{
  "head_dim": 32,
  "activation": "tanh_gelu",
  "norm_place": "pre",
  "lr_mult_o": 1.45,
  "decay_fraction": 0.851,
  "final_lr_fraction": 0.0,
  "batch_tokens": 65536,
  "seq_len": 1024
}
Each number is 500 + 25 x the weight over its row's rms, rounded and kept within 0 to 999. Layers, rows and columns count from 0. Numbers have three digits each. The size before them is the row's rms in percent of the matrix's.

# layer 2 attention value, 192x192, rms 0.102, rows 165-191, columns 0-95
097:453508519498423485547523496496494494479501503535522480517463496476427492489513509541527472465512502534470485483506485481545511535515526491482492519514502534501550507501474512497481519485480515519485452537515505475531473510535497504526482474463471497537463519546511576508482487451504479472
106:493521463494530499499470477480500523531464516439485539502530538485499491514505518499444528541513485466493463464478486507466445505499514510496521566467463503471506453508496488490491503523515455494494510461514477479510477501525522518467522535539494506489517512516482475493490471549573511477
096:501500510474513504507564522506535535527511483478460489500497471536519503512515482513482497503537492511514515512503498505491487510504501486469448531423497467500490498542538462493525492526465490541503474488483481519487534518502503524504493506512527522451504485565521494508495478483501470485
101:501522494474469503471492512494483506475535505497499507509517545534471485453516530495509504507494547504466531475501498527493479490493448477496500489476518457490495502495516441499517554527539558534495493492499521528504516519509513534495502503489498514508537484527515519474517458552537527493
095:501511495491497519495496493482526503489543475506498593489482495488502503514495481483488479517509494481505466500516472488501468478433510488522528511546477447473498496473497487481462470493489496488506476498512520507484486466541499501501489478540507533494509541487508448457468477463459480480
088:523485495474480489508520491547490521491517524499483472509466512518451502551530484544492524512504499508487505460481474498453469473468531516499497514483505494510522513480524522497480520465532537527508476481479458458473499503522539512519509524516505498531527482451504474506540457480517526479
100:459507533514464512505464467537506538489529513516491501493509486507452473494531467471510484510486501547514496523518530518518495496485501430542482491536500532572508524477514500504482522513527478489482500506485499496549507474523476483498496460506477515503478514496517503497535472531514564540
105:546488494501496545502473483468500447491501467512489509490466510477504481507465489492555559513439497504500520506488442497529488508481479504488523495506507519457519503455453506504476524496498501494507497497516520524464524484528498544426479527531502530540504500469456505495500510539557476512
102:529450513487546498502524521530527486565506527520485529496495464497506480540497543546504523510473527442459504502494489504461514493448530496473546511480492526505491473478485477477542565462529529520516487472507478517488495478521492506496460482511534513506489549577498479539523533516524517517
103:509458480512490504511494521552470520512482505474455495530507527472476477486497518510433442543512511490527504518511483520477537524481542488506495527496478493515494504502487511483486490478513456499502505495487507473476502474494496473469510487491498532589473515523491536501503499476534522569
098:489465472503477478495519514486494513510478532488463537497496528452527493504533463538478500507524428523511488514510515490514472508518521547484480501518455475495509524508527487494549519459493479504493517524545511533471508469477524503464487519507498503480513514471490511529466484446522431419
098:467534511478490479485518510520461501475490491477511543483484478480500511517554485512484496485503533511496489480500452526471541465489511509484522534484521480520492491546475482501486506487492485512491435495471513551539474481494512528461478502452457451485462507495553522487497507491499487506
105:488499502520537508450513508506530500503473535490490549519492511520470507507501561479453478464530500467540487485504479501533502496498524505533506481508499514567512515454502479465513496498494456497452482518459513487523529491498520500509513478482499498508497538531496521497530506487445455481
102:495529479541496469448424510502534482509502498500511519493545489512503521495483491471430463495519474487536477507493522534484494518507506506509458480460492481507485425504547470528479479498522473474503510452514510496511528526518509493484504516533497510510548507504506516508521455525509523467
108:505475487528502494519511480505512497489434523548500532481524483523472469536479487490480477504500543507466522483505527528483501490479497527437497494526475498493480459467521523487505519485511467497490458491500525467496506463513523513439522458526543507529461498548502512473486503535534530518
107:453491509507529501514537473512516521561512504452511495492480516494473522490517502504516536519510518520509511484508474501525528536480522547489529498507513519530487445523489538536527487460457497506520519490493466503526520498478527440501499507476513486490500485540490497487480511510506489505
104:504495521490509489502500505504497549493510524504487479460504531483478497485490446448538573515483505522492529509458524499509497521480481483507503535539539537456519582519520506507508500503480489500488492513499506528541485477492517495515512498486481516451534482505501490481460417503504453520
104:526470495500512547515493471486531497496528495570523521513536507495487511520498497480487514524559535496504542546459480494484485478535509526532532514524537516477476520515474518518474532520520505460444512482506497514514500523504469473497502532504475526505489468510521507461462505519489538465
104:511511507509510473514513531494494531481449498502509462548503513527492529541507501473472512509529522500522502469504476523448492536512495481454485492506479485469480480516501473519480524529507495500457479506509491492491511507481522453457469473456550519469515514494479486552513476483576474453
106:487530523508494433500539481537518535462484465501493482514502499490518505449464494488520512524472470486472487528506522531469509529502491478494485498506504528512441472495513514514483532505482479502474508513504490475464534457477488481474477497513482489481488508483521509527487494468552504474
104:485511539509520507508541502494478473453531465537544492555501458477480517501468510474512459526513528516480546496506495478547533487506483476530458578514510498469535534467528465497474507492473531530498490479463515527508487514562501525537485505490471455447522479515518539474445504502490530452
100:497503546474525489501508503460483510549527450501504470494499508491485538478493514432493469504504509452498509509493531446515518475490507459476472511469486533481447536508479495510503481519500506509506493464503489494457516535487485475527449505470496489516512509502510527484504486515471531466
114:448493442505475531531544503510503496471495485506501535481494511529478543551511468474493518467523487502522453516497472524505463475506492487459490473494477497508488520510518531492470520504502528487480484501544479502493491553511478463519479512495515492494459522494519493476498487519482528462
103:528501499477498461518571512529491553466493505489491506563522495498513462500517513526535549529518500512520521466495481508508499450468496513463514522474486441481511488525493534486493517529475465485511528487505480513495507529507511492487479526501473523463478533491467492479480508476518513481
092:490484509520482510494500500518521487512449500522479507516536540511454511494505535498475481505503500448492523483483456469528498470527542499533501483472495509465540528447504471498527447440494525474532470477502452511543474512534462483524512462507498492511533491518519539496565506497501468538
100:541507474492531479544512498528471483458465511511559527502512483501506436502516493478529496524525479510518487544485502527522546476466496513499515528492520497519494469530444504469484529484543488493518497531506491518527456480528516540477510524510509511537489479504530517496479498445465477536
101:477462555477566507503496505495506477524526473501506503485484501479523508491462489484494503502495552465460530506500484479547476457538493475513533482473518543504547547541502512477505488500496443518484466470496470522503464516548490492522514524530501472485474514506452469459454476515492453520